From a checkpoint of a small transformer trained on Wikipedia.
Training: a variant of Muon for these matrices, 125M tokens.
Each number is 500 + 25 x the weight over the matrix's rms, rounded and kept within 0 to 999. Layers, rows and columns count from 0. Numbers have three digits each.

# layer 7 MLP gate, 192x96, rms 0.117, rows 0-191, columns 0-47
515504481479508531534430480489499552425500477479550459531510480514498504426499523488493482537472504473495519469517535517501491458511485505530466
505516518548477509471513482489506497547508475557504486531462464487441530522491481521474496520547506483505478505481455485466498520518511452525528
508521525486514521489483544459466495538445481508524442492443547525467500504553504516459472497473474492502521485474519513501487479478498537457533
493503485511491480504478502491486511493439521516533495497478499458449510453505543501487527480511499479491523526523491511515477537528510470500491
472522477490500504515519494527467506513524514493510510481485469504508502541521482488468489497494494533510528481498483477508490511535495530490540
480496496477480553474481510489490508460468547536476513513478533504511511499533491514495501515480502497471529534500491498511503536503507484508505
490499514525505520482493535512464538503479543494510486502526483500515467507479488481504506500479475485523502523506585493494477529494470450505474
535476469510524480488520501525480518532514533479512495487503484509482499508485494524466490455517520497457445539471506506503494515488504479539474
478433513492470489475510541499531498476525506475498554511503494469484466526483551466424486493500513516538468508461418519536536471470479484510534
515520497495541507505490491506488506485501476501533495511500498521511477480511492510517475537494466475507474526516509462506487501515491499534503
495524485561514532541503508452530501453501470506495507518482507510513498473506513527496491495501520487500483490489456527515486474504489479512503
514481466510498482484517528511438509470458569464507480518477467468524520492501491494495474522448453467490499486516500487479527498530537510524483
504518503491456536477533529482475483521519475505529546523545455474451510469532471469503522489489496472507503499517500485521522501482503488475496
514507510481454519490500488498477493442475512474545508487500481493535507500513521517473488492498525517506487486478499508538508532503475480478516
491491567495532495491530495502482492505498499436493491497497484521541528473499528507476532495498472484524486494468490523485505508529484518474464
498432492455510495501487500491447519496542543471521499440541478492506485514517487530520505508499440468516509458553461503487488526497468536481490
474500512496519520504499497460453489481501482482532532525500511448489504474464486531498461510507465508515493476541489475457458528521447485482468
441466498461492496512521490497504534505528495457486523516495492456525455498511489519486481481498483528492485508521515508446484494487505490526493
497534473449464525485514512450505513499505498527509480507504485506506525467490499497538556489490499541457530471514507527511537520516498508498512
486514505483519524489521518497467490524454489495502533534563473498491497452488510483540478492453498535468546494504513471469499513497466509501500
510495496496463498504501491485489500512453446496530494506478456478536505490478515512520526488527469536478507443495472502512535508516517524504497
439518481497515534480544454490554531491532493476520491522508561503502535483524543534535503493475490507498484475516481496492498482506517496491507
490522478487494449503504509450520495567508481469489463444475515531488494481519523526496503462510452508445554491496521496523489468495567525487498
531503490468517484494450508507468498511474519481515492527536482456515478466505520501514532506525494494488513540566493495493483504537507450517505
517520511536523476536493519544492511497510529519511503505554531552498496506512556513498490457512493495532501523501514498502503475510443505464469
496476503515495538499514529455518518492535505501467504506480538552482559498528503482502479504491490514489523512481529480489485490486483563490519
511468540523461450468523487480465512506515491500548502545462491445514508488498522514506493528510484484562510498511535516491435459544508512556504
459509502483524510521481470492484482517505527496506489487524474494505482488501497491520476487491484519493519478498462475532496533485534506498502
512546476464499524530512537509462475526473498494483488514473464504489540544497504507482460456493496524491494529492487529516497541499501490492448
530483522514513490484522473509458492495563534474525507463469523473488532494502505537488491479492467503503477521506505529450479480514463529483489
488450509481486515555482512486497460454468534451531498500447462499561479503517503530496502441469540479532512529446494448537496509510524496557481
503540513498507480484522495508485480505496519492521525517524485488493510493514489459523502504474472510485514492485479492533527493527488506508517
540497516481504498476482473479501469471482488522510465483553503479473496514535509500526517454493480498523489516512490494525478508506493534492536
458534497497497499491499503526501452497504504460508556452482506503490507477499489454502476487499501502431500497541479476470465504506486485486529
499475518479538476510508495482508530471511500513493479528479515485466459487504457503525518478510541508466511510469517488519458498511505520509499
492521471470530465523477495500507495513511503485555475489497459506476493466538442502495478485492432512492498522527508495536472565518474539520529
488460510494514489484531493504529525521494480482505492463472522488518505510475419526500503479485477453490436464545561496519476516522479516470527
529500528517500505494456505507497526471436488504514505472491507507537490509500506524490467483516557497484480529474516516516494512446513471460468
489498537515510517526518470482518452502506453512534528524489518486511508507471530567509459516512462537540507511499493518509471511479499479495497
506484458484474541452486487475485499515473494485490474509471495495506479508491479517486501468472496501512486424520518527497512526544471488498569
508499533495497498434501538530505493462513519436515496476529503525506520532517485515473504487521523494516473484473422472502533486491500508541540
492448474520504504525447534501491481504464493479542444485457485524508499510502514493504507521470545506548434502461481493495470477489483469470551
495517504532514488494482517529484469525509549476481461494495463496488479498531458497495498518475509501479507496534498510491515534493531491461539
500490463490498509496468517432466516497522545498483538522487517483478501487436491484474519495529487497488494464518469510500498544519472500483453
483510490492509488510497530488483518505533556516502518525499469488471483534549484550485504506535511482472520470529486477436506522501483472477491
498526500485492514500496449500480514521483486470547511509477492504515534478513496483466460477539507555507469469533485470473542505524484474453517
506442468470494473495490500466481511465510502490502511500484503487513515524491496477473486495536484456537475478475537527526468492515548565462489
478474470486526495523508477488506462530503487521464537523495515509513512537488472485529486496580429521530543475542475454480459493510513503502518
519520497472498525492486487523490457542501472512498523485497511520451473514483481473486509524509497497472514515489518504484472513446523493488501
461464484503435417508491522490531498494440529523484501482504446478503476459496496522475495489494484522507509494498463527530554540506481483495536
463501508488404501489494468521498500440473536476453455447441486505544492473520529474461502506502485514499500498479465502586486505485462513497522
491490508506486528485453474469490503506509527507534544511514499527496481507510529487536511498484531446470491521474512501508466500489500523494494
540469504491476524534525508505502473518513508484531479498496479489515515518487512517479486506522429511521443528507487511527486475550510514484481
490511495480475517538512498520507461532484492491528540505472476529545553473483464496519480467494510496524487459497486519508525473531477495502518
512497493498482517513469483505481456507502509499528474507485497518508510490556476469484493514559491558506528522505500540494511469505542529494480
508480474506541495496502476502485435511536505503552443508510529483466480483459476535544492505499450532507503512530504498471464463505510514464501
552503455494535529547496498501495505495479480563511493493498530496499509467527495544466524557486551531484514570497509548499453476505508562524496
495456501495502499500502463503514507512540462548520458528502446510518543480507490511501523532490502510487542469489496494518479559530481490502489
510502523482532518525512545541490546506536508493480483446486529493498531491494514509505459471516513498500442490508494523519487495541522486494506
470463476468525486516491530475518502514487472485438517529465531502481563510499526515529479468482521478519485479521553481517445498516465541451502
496499491549494503482552484523474495517515491483486503503464491434479520501553483493490466499516467496515529500474505486513520471518500510489512
493498548513481476516486478468517537493509535516549488487473544489489459447489460483484489492524516540504504484495505480496477470499513504482524
537508490532484500540511499486511529521484544534506526529493446506493493482457472505562494479495477484497476531525544516503513536527491482472483
544515511528439509519528521534535515505498523414506472450506514462534461506451495509508494477549514511536471496518509552526524464511483497519476
529531456505502487480522508446505481475452502504478511522460478500439474496481420489536488498480529468501504531485479467490504497505517498524500
506546539477473461503487513508499512506500490532531523520488481499501510498530467491494532472487489541508494516509492552506489506503505521506556
485457510505489462468497472512478509549501515482578496503518482470473483526524485484517511505524485490445476461487500537468499498534537529496535
528466459508529516449505490459514530486511505496514500534522470495530494505539512507528514517501483492477517494485518543509439513472519513494497
535511461493487535469512512519464486483498461492525514528513518496508533506485535512531491514504492470511499490524526486458534459488477510441516
504524515478546509494526497515486504493499501504517471513521501525455461563488480500481514490497491526475526493503486556487547517505493477498508
492543510479498458559505512508469496533495554513477510503480465523572552490491499524552483517503488474483497505526507504514498473454512460503487
455500511524521509510512519506495498490472508527517506504515509516499502491459512508485504492473482553528508533497460548483477515505502476487549
443472487495484520521546515538527525481468523459504520494523448490568493522495497484500459459481478536520499463527491502516502516560479509531501
484521511497502486472466519540465532536506502474484520449501511506485495505471523506477493460438452508508485507482524469490495562495490494480477
486495507494470525519507484466578519514499487501544519511510550463503501492502512513475542479521486446501502456479513479505436484502510487527475
488505482548494525521521507541502497481498472501495522512516516483482540453499511553526493518479530533489484508518492511477525513510497501485538
489534524454470522533501462543495507532504520455535514493498518487496535524506472483525475502503501491513492470486489508451533450522521507501475
518519481487475500487518459543457507519491484514524468511525501502493481511559497491499511527466454506504514506525446501537522511500483519476481
506495494521474491536459483493497478463484495510533460516538487460499531479516484504471466497497515542500477505510521503513502512524491511464493
498483498491541532481515534522552531501513496519469501468482519471465510483482510489463483517453551491447540557452477482501513477496492499539523
503510475499482549518509516444527484511535512527521507511490586515498511529463494520512528501476521489520490482449448522521500494524520512515477
509501460503475489507508500522495497491481489503509489497515455499493521480498443486506509491506506489491540461495481459493480530498473531526556
483540503484489518449492555490519477554488517470540476502462538502475488482519521528493488498477484520493506533530494473503473486493474488466551
529500503487501533517492500444552538523492471464514513538482484509517528467510502466508499501506506519510529457505508543519511529540476476472514
491514477471506467497502497535502503520453514502510519536528484472484478470517489511510509494505503497471434513550481487519522514522531470474495
495485475516517538553488555512503525475506549488501485456506523520516503508509497557466495479549492519504518502435489572462479492524484484495444
482514477518470506515517444521538456527529478504507469513498510459510526490483484562488460533533483543518452518526457511471483492510536546519498
455524494532494451530492503473545502524475471513565538510523480486536485495489485536516479530504485484479464464478510495488560480497492509527512
491544542508467563486533499479516515491521508503503554497502504514487523507486523515539503495505502476485473521473528512521480481515552498513500
485545533502533486508504496478499460516443494514522530525512504487468488477515488472492475487522463523514512518520487489468513477517468502485509
510515534485497505518574544531484473482507502567451464512478506532499497512485493507539486471489473505508490534499512530493516492484505471468506
457476520472493527500486490508502505501455479500483523483473510476501505486493496506524473481471504525454528564471516510517506534504441515496528
530515466500510521507481531490490508510532505533465497498507514506468532502487507509521475551485534457521497484477498511514507496504525425503500
494542482514513490497485479519482491474495507485572475486510503472484477485525520506502469505500480578498518504540503517480522511491509496469533
513494536475542499524508503436482513465457492535525538494473558485458494489462518510518483508500502523513502556484487526490506485482469540495506
512523430502488469499498496488509466471498515471509501479506533497514517487500518501504491515539488501482503506465529473497548456518445481534489
504469493483492464520552501486482476534470512540537517526498473457500482496476525501503488502471477484518489484504505496494487484532500522506511
511479468486505425503485474517443496547494519505504497456500498476526517547489489510505494554508455496512500531537520466513498510517450549508520
460472519510486481506510481527479508489495489506512475490475522493489493491484513463513461496523499482480519487482475504512471504462514477476521
473501496510439499531513511494486470475457535514527485486458530477526514471476534542503498508455517506511500495482557510527512491486450508506469
459488450415507512502551472536479512490510488489508517544469538506471511539490480503489529504500527499452499485498447468490530479478499520515530
486505452509534500514497502491484478509523516535498518437457491570511518537496483498461505498484453521503513525532504497577480514466506542552502
484463514467471537520509471530504531473512492529492525473510483521444504500512556525487513468461532502485512450525473492531524529512509493518479
527505485493496556498525511510524470496513507478519484470501508575514472489491486478486434491471496496496530490496440499468486542555479470468470
480443503489530505487507510450522484522497504480551488526481507462497520448494488514519491534512516553485530476509483506495514492506551552516563
504499458471545482474512491530497524480481503507494537558485517527493484529528468489512498497523481508533497507478458468491526499497537564478492
514478479499517520536467499503504498529532513515530519537486537530492476537522504490509451519544528529537468509438522512525490490533534538482532
434544479513500525530499499511500515515474519505469465492484529465522493492480494529533451497449473503506514517473448480531541485538497475509535
459480488500552515561491528486468485520469559541476536558453523492483536499520489476511512496490502473509521477482529479496485470466510468460530
510488517555496513477488499523481529466519523446481469393508511493512499509525510527493435455516523479525481456505521471500478466512473535478515
474510523468526477534460485492487491434471519467463479507533486475517502532463516542520492480463430527472500474546498497535526497473503474500485
496491492490502506520495493513513459544468548469488491481494475516497521488497411488479446498496477483481461456479512538480495452515496505524518
519521489534499460514513520493477441549493509484496524500487530464460519534454509504463551541517523497506461518500545486455526474505505484511495
483472472469491539501554481522540486522507461521490496519508516500481503467524472525496483522525461495429530482504453473502473548470515469508537
485548530506506504516521511507508475494442488483484531505508511498498460496487503486489501461482522529490501506495483492461486529506492475497497
491485502492486517570519489473530449512454497495534474489492482493497506498488484474502475519502513505475529477475505468511521476530494504464482
498519501536491499518490474496551489500537500481529483500553498522483486507487475489524512524493502488475464526511505477491529479515484497422522
477512555508526532449531499495499483501445473499507535491511498498459485479496520504510488494500477480517463563536470482490475543546506488506470
518480515558528499497526495538468473494492527449558563436530472476532482518476491505532493502481467483513472501460473474503515505520481524518478
500498488488516499506526482521447474503493475529500494510533486477550520487486490525503487482512461488511519489477468502523527523510494537516513
525487525494471518515488482492447510533493482500527507480538519437520518505465513527546479525496520523517512530494490499518510478487459512516524
504496531473507513555507510458494497489482526489538524468509500454527507456492522517523543489463451530464512539491525473510478493541509531504483
472522485518518548520524498492521483522527496472500512539539469523484538489491472514498521509444491517504519481548474490498544508541495549498533
514516507534453517466516509472517485571485469494500527494533466477486508486521516489524503503515480520465470515501523494487520508484510470497449
512454513467453475508486520491499483517528492504531501537477535488489476489518512512547493505454523499481501489464502500513499475468552524509452
500481439534475497510474550477497464500493502488511512536507463506523514465484516510521491487512467530495529502512471458504484517528469480483507
489487467437511526510485504520504507487533512502508482522502532504501506458530535531535506496529532508460470512505459503500513473523516469486507
469535529554543511435472469499506505553466516476575524476511505476467523491476468493530478505515515506524504524480523492486529461448466462459511
502505507472497508536479503491498508494493543490543510481502518496532518497535496507498485498523473463459481523470544533493475501503498502553518
497522526515480477501448522484537459531504525497545521520493503489455503497480472486536523533501489490478498491459496475476467508502482523506485
483474485472547505498524488512514495492471495484480524466547486526506509493519527487479514495495500484502512495496501515492509477513562494510488
517474535499511440481508534490457495491504512513517505464529518498478507482476509493497503491506492522533517534512518477533510533494501493487500
472462497504495482469520494457519509479511474440506483474501507460522516463482519531446494512476507508476492482511450464461449484529477521531546
536465482455511489516495536496496469488482504512542479457506514508507510482504516516491504442512507470480469527469506474551466501518517509468485
496505517522472490524480500472521500507510495467531508477503474492463475537534488526516522486468475480491488448510465501494517508526526477496490
512511523474496461444512519489522532517531516525468517475476489542463455509472513519442513459509510470523498443448493507484492539529525478472495
440517507510477508524528511520482505485486469514470477506480488459472500516485487552483541493488486493498507537530508495452494518501490498547529
533474478508519481483523553488510487526518500501523486503483499514530524495504514465474493458497512485530469455486516476505508523514509516503512
472523513507541490542501509496498478517515504520551505501540510482492513497491503490530485495473500514486502479499528499505491489510474507492511
523510492528487536470538495495481515536487518516498534514447511458520541533490488523525414489528458479509539484488513539487489536497549485504460
492497465490506470466498502477483495511488489522493500492506535481465520545450515477546481514499484514528467466482495491480502501539512483446549
511506459544535488465490539484497472467517493451481506513483493518486450454474453538510513454538468474533433490547515512459535508486522478530510
525495530503495503478503462519487445518493536463531506508511492532482549505512485507435498488503504509494481530494463508509522498517541548493512
514506499494485508490472481499520455533482523491488555482518499494569502555513549509497478452502491487474491465518489495520513496497505513517513
507513486530486516469535534473539481505523463495522497525518460454491548482520493522501548499519503515499498518494506495483461507541495497513547
533503542535503503543499525478468470469489521466482538552507496491496528505446512484588520466538492495509516530473505509481516517441483499493456
503519513502529458516533528495491522491498513504482506513480469522458468484524487502487492492508512493516495521489492467487483501496511546478495
519450474547525462492509510526510509471482475480459507457472518481518473491522535533472539494476495474536469504482471502483523537549501514452484
518500475495493494504462480517481486495517533547525479504499511529466518471529512559469469490523477481511522483518538507506513490475508486498510
523496495527510495546490476506512513509506488498516506492479528487505474514492492519496498536543504497503490528487480451522519499494554475553472
497495518473483484488484484503491553511474489475519516519505441494511474511523486502504541463465505501484496454529472502478527520532462505481521
525517512486502503477519511479448494498525500475477537473549500537511548519512507498553468455518486531510535498470488503498484546437513527495455
493530510501499483517505479513513502496514496510507503518494493484502501485487494467506512486513504504481483494499522499490492511529515496507535
511489449526533519464485524470498471485510508480527497555499516514517499476461536466484550509477493511575472552494519525532453500509456503444494
543486480480510532482509523508495509490550473476515488526526501485496511519497500528495473558500522491494541481505458461504484477503452551509456
447534522502503513517469490516505511518549493482527494492527502533525489498485496515469458487433516478513466488460503527509547484508470479504527
509496502491536456469478493555560527470497525487455498509479485490516516480519482496491496486510525508480512539486497475507547486460452513449499
526501484473492559467498482476525499506476429526495478554454537494520537502505519524509473556520477520473516534499444491525561459525500505494526
475520443519502538515489497509502492508524488499526480489477544570520501482508477476493490504524491501505431490492485514491516467517521496532513
420488475473526499504442512515480540518504519481504537529478500456503504523507531534503473491463505552454513496475490479514495497471473488539484
506480528491482523500527520547499508477487471479489521468500531462536493508518499540469470514541471488496466490483494464473492498486483489559529
494511441478496521507488469508499528479481469522556469490484494435478459488516485513474522475495501464483430509495486493514490510513503496519481
483556507462492486511475497478521495509560547504543518528482459546498513472533496530501540479494474496473491463504503501499529530508457499482483
522543511525520501545479525476463504536540508525510492459476483480508511529489489497499480470480501492522523488484497503556489493483551509537493
519495509474491537528489497518480487509471508475487456544520511480508486475477458537571449521475429536500483491495525508529475456516470468453499
505485511506504519457538557506496484529509528490510525440500520464447503537446493550478510484499494504523469522506488532467500494473533484501492
554477461493501481473483533506519493445473515509507507514470486470503475487442501497486502465520507487520492495517476482563534513522502509451464
521468490512532519523517489503550493470561485499527524516533504458516512518512527493502517461531441528501466508526487512489518474469581522465482
506434533509530522522517506500510483476462512519527534492520515510495526504462532542518488534503508525496524534540480548482517456509506482483446
484457494495523461464463531486470525522498517504517470516501509504492502530515542501498512454463484513497506517502478520499484546472466447490513
528482548475474492507518551464519479524508492528496515505484495486504512528525546471508465502448445521541485499507497504498516461503538507475517
526479506483484506535481514524481452517542509465521473476479482517492477470492494513458480494548533455533466542506500499504537473497467502474530
473519525484490505534502492527476517544544526513549461475472460550454544527507478489472504546458488464510493470561499530519505516511525505494500
455500513488483548490462452487531516476467536484486509449493520480525497492538504460509475525506523551502496518505480499512500458465490510440574
465485513429503504542485519460494491538501459523499483500470507458501486512458497519487472527484530482514503489467497543489498448458545533546499
534466501532508496514460507538474499528505533485480515494508459494479435488463503515561474511521516503486497529504463500518526494528532483505458
499486513519428501485482496505491517485477502449476487489530463424543489540430514497465498465498480517513473500516529505539495529504505524489474
518516462510489446493460493519543493465479518463519461513514478488531527489498517480522516492498500524484474511499509507490474503532481520487515
538511506518478513494493489486489555467472468447514485479492464466487480533478498533539476525509484542458538519510473520496531517470489514458453
513501482530531475520425545458559534520521484481479560491530481488550484506518462472531484445479483484502508500522520508497503531465501420477513
464522478457460559512472437464486541507524512538534487537437478476517534507511527497493502484530467486520512513563507490480488470509500491517487
469501487478480489546471488503509502481534519466547469491493496492521526521547457494527505440500509521483500469516467502464502492473479524503545
466457479484489482484543498540515463435510524524504514500495540456531539503480523524512486509478516534483495520492457502507526474502495509519504
501483444460529506507494514517522513462500470494486531514542504483510475509523501520452481461464508495556521479471506438533542509468534478486526
490515505491514559481470499528462515513481522512534466510491494491484505455546434523485513467541499531504515519494485470479533479469505479526495
505476501531459532505501565500523524526499503514460497469520474516478522504500528487492462500473479531508518517519467521495486531533467522452532
487510515498473490549458543510481453500465541529523519506485499516467445466505489464525521486502539493503530509515461481513521488492480503479485
528530473499509493474458537484479526529496492474483492495503509517496519544543542513485505504446525496454550478486495510495437500493501509497530
514482511509485485491498513496539550491491503486481509502522484471475496537496540533492480531508456482493523468513506534501499503488464517519468
534496537530512517488504493478527526514501488509516490465480504496515541536496526557518518418512504522528476469477483522484489533469509473516474
531527479473485522499504474458514502491495465470503484529486497504557517519486512511504478510477467474522531481509496525462479513464504499508495
487510512493521528501553533527495491490492501471500539491511504522534516491483540463485522476505450483461508506509478496492525539512475455519475